{
  "n_layer": 8,
  "d_model": 320,
  "n_head": 5,
  "n_kv_head": 5,
  "head_dim": 64,
  "d_mlp": 640,
  "vocab_size": 32000,
  "activation": "gelu",
  "norm": "layernorm",
  "norm_place": "pre",
  "norm_eps": 1e-05,
  "positions": "learned",
  "qk_norm": false,
  "attn_scale": 0.125,
  "bias": "none",
  "tie_embeddings": true,
  "parallel_block": false,
  "init": "normal",
  "init_std_qkv": 0.0237,
  "init_std_o": 0.00593,
  "init_std_up": 0.0237,
  "init_std_down": 0.00593,
  "init_out_by_depth": true,
  "optimizer": "soap_variant",
  "lr": 0.00458,
  "beta1": 0.95,
  "beta2": 0.95,
  "weight_decay": 0.08,
  "lr_head": 0.00955,
  "warmup_steps": 200,
  "schedule": "wsd",
  "decay_fraction": 1.0,
  "decay_shape": "linear",
  "final_lr_fraction": 0.1,
  "batch_tokens": 262144,
  "seq_len": 1024,
  "doc_mask": true,
  "train_tokens": 1107000000,
  "steps": 4223,
  "dataset": "wikipedia_en"
}
Each number is 500 + 40 x the weight over its row's rms, rounded and kept within 0 to 999. Layers, rows and columns count from 0. Numbers have three digits each. The size before them is the row's rms in percent of the matrix's.

# k: layer 3 attention key, 320x320, rms 0.113, rows 191, columns 0-159
# v: layer 3 attention value, 320x320, rms 0.0931, rows 128-147, columns 0-159
# o: layer 3 attention output (transposed), 320x320, rms 0.0785, rows 128-146, columns 0-159
k191 102:543538491488462445561529489488474451466518482468450436482492453392512544471492454469508478530502513554526528464468507525472523529469498474448478580507550435477516517563484443543556550449511503509533435512498449467540514469544491499585503445456496464551511552490455492459412498559548471484457463440524461489515535498535473541538461527517491435473587534454513511539486546521502444539448488437503516560469491477510519508568432437492559463549414483532478534477556491511523585511586582
v128 097:524506535450492496513518521487499484495459510505456460439524364482517401490526541491446483532453488517527512461489489456456619535527506525469437510449545553534423519542480540545452590498501489448488518530515495516548457552484475483551565539516496442475509478503500537488429503487515491445467532480501507478533450523498492526588515569468503542537521437514531487495515531477455486543439505536501512434497515537456507526557566483507522526500436560495511534486425442543466543493522477
o128 099:542507418481500531541492494518506499501459514435545512551512478515546573531399498517485531545567535551506462541492513534540432437451502427499469423549516492483448486523489451541565514513539542566419502509424490490541495551509465552538430482464509509491504488516591490504530568488501534569574552522543532550438510521456448431452446455489488425527496517540484577449519535587500487535496475484541514563476470553518476509490476561518527523440492444490524534456510508614499430501489489
v129 105:447542456522453467535513457466482497421482441547494482498478532586571481584494537501431565501481503435487554560531486486488464505453513474470477504557502523485496474511476503518561455474559474520447552521527535551491429423553480472508472537506534500512489506495440516445535523444509480469530393522578517480525459434507532511462526505513475451493495500489525594568544496566550516527483553498473543515485563553496565522476469534474476464474520568494459500494488494411484515537493551
o129 096:588494501538519494515443499537537549485512464511435472569502526500467487472523481506514477513547485499438450525491520590478573522500515525514474458444517507467467598498522495510443475488483521464491550453471519388495483528519491530451497431472517493512450449543511508464417522496535416461585534458479481463544555462540493506452548540496564538511446524463534490538495500439522491525465462474484440495456456482522562466491527441441502499477466517497474437499511491546522455483466573
v130 109:514537493463549546548504511481484553427471581406441454544525517437543461428463436465542493506563484447508548494554462577477549550485481461484531531480555549545489476494470467469505508435507499509503559475514548472448498513485549514516486579545531502433439488506439511433419509441451513543532459405447490494554516474516502486569475420558501509463446436513418502558477511478493470508502419527457491558530518492462529481501531534489488437534478527570498520500520477548504507494505547
o130 106:539518478523517490498552543491574468520520528496551462474467491527504525562456485500467463540470531556572530479434466489506481523587518520531605497517441527494518541522501581504498485528526524651522572537480524457539533546514473529423515532462509464537512455516514469500439480495523516439496599539514599548417551586520464487450517567474461541500522522530435472468452411532510444520511491519517525463449526463507540507521554516497504564445513509494541517487523447476575467502523433
v131 102:449500484498499488463510513427556473472532452526533551555473560513553516535488529526445457479472484491436534495462509463517521541483482509462462424509549461512472557525465478480474501483514443527503460525534520514459515477567595532546523529542508461486491464461456467462539584535537519502516482481525514520511551502444506585497518462543424543537551577541390449518474534565517467414514468487518506457471490505502582516442454447500517537417496452444466450526438497498471422525430548
o131 096:461565529499415436496510457503498478520531576531451459477489431561401447403455468513547449456520477564478482574491504502532502490497490444531537524494512551462524525443514536464491486475490498463461533500442442519466527530574481448555484481495553506476484528537533560479531478513483459516470447534468494507488555486556445417547490550438545485481417533496466589597513490494559501478559509494525476521460452425512556510461502452506517466533510561541508449523586520449542527531466538
v132 100:534541492469472479496588479481536458546434554472523513532503563446503454542481570588514460472475468526470473463466499491521508544520436558598546499506508550491504485523447458497504395433466576505500511482484536454494509521616463570416525517522482457543521447468533459556517474557538511514485512501514497512498562489527551521517517479450536490473478512510485455501509474502456457507566494454571446458446527518502531495556444483459453513563532497492531533436498496462521436477568578
o132 098:527482466543533537467515576449438511552509477536496512460512468542561495474515482521501500510550563534516451423544461563482553577527476437493451514484498579476508453538546545555509460525484477511476399525535491535505516461451486537563483490522452477492477491495590490518443489428542485483533583514480507523545518547544487530459483492452518498568418535532525541485516462501542556489504494502421621450498482502521531512523495461503490524437447481536484517538476547594559572521505488
v133 104:520461556515530507426435443536581532522572490515476519504543472484473475497471545447477570558495503487501451531435453484543483514547471465451548490530471444510523555491505502432527416538536477470487476503461542451441452472556482563561536508521468521421417491523518509480502616470536504500533502492554532430553467483580534496438454450460432521488531411497448540491499571410467537501611499524526568505524439459468450565573532493474505540531443487424528483463493499438494503438489458
o133 096:518475506522468539535559511538427453481505475457572449470443501420469470482572469534546525449497493521469497469521543522537538481506474612482536504441465531508484460541465521512510564528512485477549478453524475493567492569466459507471461495475488499503618533469506517538462428522503479547495523503581434502410444480428557453455458488514528494494504516503525465586527500526478478453455468425539414497520486512436531539486455437502563615507527499547510439467536496529448483490501448
v134 107:552435500450536542498487513433491474408513553524461469514436479460429497524498546536519501521459476456473549551526553431473512517495499571450523464502470461474550518508438499509525456379462520507459484520494454474503503494484489506522526516397489460484521422468530447520548431525473451564525453454564504576401575546509446513451544500473489445554513494558474464578539481501471542534551529463522515494525468485582513526485513563500536492479465501533542504423446506521524508563562436
o134 099:431517482510383526448497455567540547548467524581539589490525504545444470501535547471485550461545541519481548476492508453536473434522536496514524475522568520481446563557485551511486558514525489435517604496564511492532504466513503429532491451539566558480552517466480464469477528458511551473496465520472511505452526479552532442524481530518420521550487535500551472468450525460558450530546478485435594527505492511370505503519558505550454480510514555472486416534513510508466574525409466
v135 103:484513441521528506527559517519503533475496561591530528432519463442532507519552479442447586493507460485536573505451520463453477496509480480525453526536424464415447483584435491497440533449553445482491478551524418546436455414469468493461491517538500471569461495529433496507524486505495495473413514547448531524527460533476485527485471497503396495464509531517439548548520608555538467506485497474409467463497510561448500453524520469530575493555502481499561460481515458566469437469500459
o135 097:501484473518487511510497460543536427557516459523535447517423477512492568500511492519497533550530534563469539508491502437521491515522497510439504424477581547450486490558538563526485420531457535517557462567487479472492458499476515487549564438539524514424486498425565472526505507536531472548450462507554403522490478508444528493530408474426559531544448418431481427506441470448490515545555532446571498457485461505530447495475527535525518537454480528515485432459481490512517554483565550
v136 112:464508484520489475531493543474463446520479461536526516485495489578478496555471500494563458498481514545540450584490461443441498482509494457558522425557529541488517465373567505466494530531479462519455507496501500511457415553542449401473535560490535475526502474533553499513553503531576481556558575428552512544533515493424523460462541494533453546531490470487504411514506575511376537515473476488528526513490508534491479512467454479499566521425502453494422452481489492470526464489456517
o136 096:557501492512467521481490472427465438504472529507514469555528505473451559580570496557582468493504536488463497487445493571458539508500453501508486522490525548571440548509462547527532455536448523480449509488507487479518566472503519518515513439562566560447527586464491540480463455459476588481459468539528483517595465463555450543576561504501469479485538516460414470495512484422507477480502414524455498461478490542493513509490504520503506570453509524483515521477517518530480526475537484
v137 098:474560518510486473503517474409499467535533510490469523521475558474534490498541451495500451489581439528518493563476475460473531522498553455566504511469525451558460502447480429502449471501508508515512556499490519498400492477544479500507476475479521470489527507567398486445454503517486491530452468482557568493493473506540485500517438465486419466494510442553496515476496515536470541480481523540473553573520545537519562520513550540517532520459470504446515421493504526487497485535503463
o137 092:579487473514467520427564530458526531536545478547460421563503493494525462545510511599425514452517529419536552481509476381538494469481564541432519491487486461499485531470507509518518538483462481558488450513562491516484530572545529416502510460551541567559499436511530526509527461442501478499475443477466541507518565528498473464500498564508506477534485493445514482482428469491522523505563504500492451484394498463523472459449462559400532491498532563463480455532526509467500569459484460
v138 103:528471594556576518497538482542540447521433474485457519593522451470448559452470493463504448450474498509501505479456498468489528476501440491582499470539518491501530528452471481544528514511515430537410494517534558549571508547541517499438599502565517476443500450514491460419484558480504460502490512476481539579484591480511523527512521493448541516512520491529481485533457510556520532481481472488487522564585576461574484474460471551473495534473521487509499446557412510525508523435477443
o138 102:502492446515487504460443512493422489447485451433525478447558516442510525526483502504496508516499557492534453452571497493499517563536524435442524488446512513372455491539531496503436503606473543414609483474528484538550505511555515481517519470532533577539595498538452522450489462504543431529457498517470443501461459467477511426576471567534485520481507508511466498543601493446432417487508499539515493473442470546474497512520511500565490508538573486475476521486627452477575505482488486
v139 104:496470465530475463435519555518415482521487482509498509520564436489512541424489546454519419542466513501488427451467447478516486518415442508553523471488444536491451503569451542529494522495502548599471545544502450496430415527492520482509525501497460448534515502546534513510560594448607514507504563526479550570547468471418454447491487447507452437481483474522525554501496572480480508496503500482422456523512488463418566541520519515484490518537452517471520473501428490524480515548470552
o139 096:524496454459512531519515436435485486523529484473520414477530527527424491613422457477565514497563533440510482476526505540467463466534527504480503501463478479530476478515481494458558509514465454480482546524481533464469452449507509478479469454537515522577443540525466431487528453546505487485507477549510492500412459532526587505494472523503538502491509489517504467490485496520414462504550529417571476470474475562535525427519480525377531502553479437517532538559486440536612503462500482
v140 106:497506480555479467499511519491484512430507479493470506494544495512533509438449550449506490486473481586495499475523513480562535493525436455446509560555424545459472492450447481539532515443467575478533501481529521459531552474446451456521473530497483525535499462463503510519497492484510543595506480527452516498487414467503539477539417539487550541500522572552491568584489436493555505548456549562432469523521499568512528559493462504489553452460500501558500478617506517497540499531608518
o140 105:587524581588545438446456533461540526456507453488504452480498547480528528477504457380563486462541519468535468471475531476398524495495486519466474536456450490566503528526525480511513499506444488559533465470510506445558510582423530529523589475565545502452434452517539508534521543441464531537538479490475366537413560502496438479468461468448534548523497486454508462492553443521494533469549523477495538542527488505520461561475506521481452528462530464506467504476576501535567454491507547
v141 104:459507542564505450449492524572523523527502509554516547548563524432557501444581511546465555514484485544495507466538441507515536484546514500458455469474468482486612608491511501483546487453528518474520526554444433562432520528592493484448540526413560525495541614471550492520537478533547526552475446483550477526493508522475491495497461492445490485555499487514534494542478403553440510574561501442479498499462483481515481450525546484515472555536492518496509449505522495520435504445481423
o141 101:482515445482551523490476499473445497465557524490428577503526477489576522487541517503521560561567464502405526439572550529474523512469517488503555599535602449519441501540488501478464453460516464459463474479594519486514490451464501495512446454519482523487593532458471507475538525580521485446457452507542442464497471510495550545489476492463506526544543487533492516495564503499503477527451551502541558496505596407533533495473476542600548459546505550513557510521540492501481493565508466
v142 102:483452522511487417530499537545521536523511508529445492482472470490501564546549493532545478533580487548462490460514501489511524459510554574481475425447475483543557428524430507464480533492507495540493589508503502585535475545534500506564478488500530565601466514450437529465552519579527483454457604509528578520486504521487444494459549494518464496556532539455531515532563505541479496488536486480468516508508484399497501479527549405509453421489555492574427421414483552477514559489453533
o142 094:486469438465475500406519473558530549477524527547482459466482549465432495510501484457482527419428541582481446529512452514554440553542500478546496552502555520472542496495522465579464487546531502479539483472501476489477505509531472433511476453449471439451507439527516456587471499509507407482517467531553511524498493472554538527424520513480540480460465524487512454475463493499470527429470511551533455451448502564544483516414514553503543526584508540497544512578478454478432489472458405
v143 103:472525431505541516521482452499497519515515494534523539518508496513494504414559531517497479442467504539492560453500429543557516541440488449553454469538475526492531596496509561424445385570455435474496581542511469431514488447517489522452444521450549500469531422549506487559513547478482546528483529501523474501483552497581419552491522493461458528484506456466476508482520568500535519540468499516548509559467443458463519543526501522404466480444483611492518472449529480508459453482523544
o143 102:498466543531508485515536594530485542548482505518608469441544463562489496491435487457476538565497519510516431471440525470509544452508472535575527479403515439562433497450467473520480512431417529533467544490492561532398520527476514544478480423491455459496525419498524544477476481503528466517544516492422498530482441545471493536414526447518500509485486540607482488502520553479507517504466452464559453530552472583558532528451499505535532495591495538420461550537509524462465361425550445
v144 104:485554488425483487495544487488588550515523518461512478498498568532565514519488517553413500506512454517518479476539496570413475541457508539416450562510529494476571527527502443491518517529465487509458514535469472456562553506511480525479455607490461536532546517486597499476434478487548516574480430423476510511465491502462576555426491475522521473465546536430521538584466474554475576465447479482490508466529509510518556425499500494523503424520471503387502517538510475522490505474490479
o144 095:565446568521486523504451487483485507483480581474516500546481501476531517492502482442442457569550491590440463475516560446426482498506402494451531543553508443515520495472500573466472502465461507568545461473493544470588464464419535461499529417405541555470488535513463430431559535509472517496440524447550489512525478534529526519505486524510564480620477470483560480522541533413550537504470467511566493485491503522520496564485469575469491515507527424596471597455456499437514504470477494
v145 104:510433586516443590502560506469511483437499523484515479511461433514519474486499535504451455532513529438536455459505541538506538438513472454471533456490497574402507544405518471498502431459472485407487528523487520518397483454464477554454504453480545560457500559505491443482454573474456554481538506494476511608541523458517538532455568525517442511557485520539484485588433427502484502489527510524479449552493435504586478487494488446511517439485461556525446462471465464521530495536460513
o145 097:511535518528521466456444484467490539531503479501550578515534466528483479472563431549466524530520454517422547479577467453524492613538558508532447537479445553516548530527483558501470498495504487517479494539461535522499496502456502523540494522493441468519456505553502516549528486406529460417529527461510493413573536527459449483573485525536557481535533511484476541529477546502490554528487547522507495453427529540442520490526448647528516473519521550453542475532549498517490500543499532
v146 100:446447429530471415446529513422500522482583504548515496457555509515517512484583511521432547507548541459462543504501515487489478581511538558523456571496449482489488459510517500517612493497486504487522446436484393478516503479533484573521563549566465498577472426464504498527554472472494547560484513487476485435521482502484528518476570569523481569487426448517543425491530552517550537566481518481490524548534447547508479476499487452543481496496494516489407452452539473515522513529465428
o146 093:464476483497487500543375529524519531504468453431512553515491485435522481489442466458486449519440451478446468542483542504505486545513386460485510408460469482441427517523579465527438512493519470483503520501494549490483503478580494503520456401508469566497579487560580475452482511519512498464519481530535449541465511511512469456516489429503507386499518584480485533451515519429523459455471474424436491532464473458510494456459494543439529494470415453518517484482537500495499532475521459
v147 099:490533462524496441467486521527567571397482498520488526565512524518527513439504455471541492558528434416522450442471536485486476491538496452535509515464506462499492476500460464498441504498490491469491533481497551504532547489502532536495532444433439433517509628450457523496488436457415535546559509509481458518486504552527491498556446430571538486530501522494533486488463488504551448517533466500541472545505541453553552494566547513484504514497560523476497484542530454513575495413495472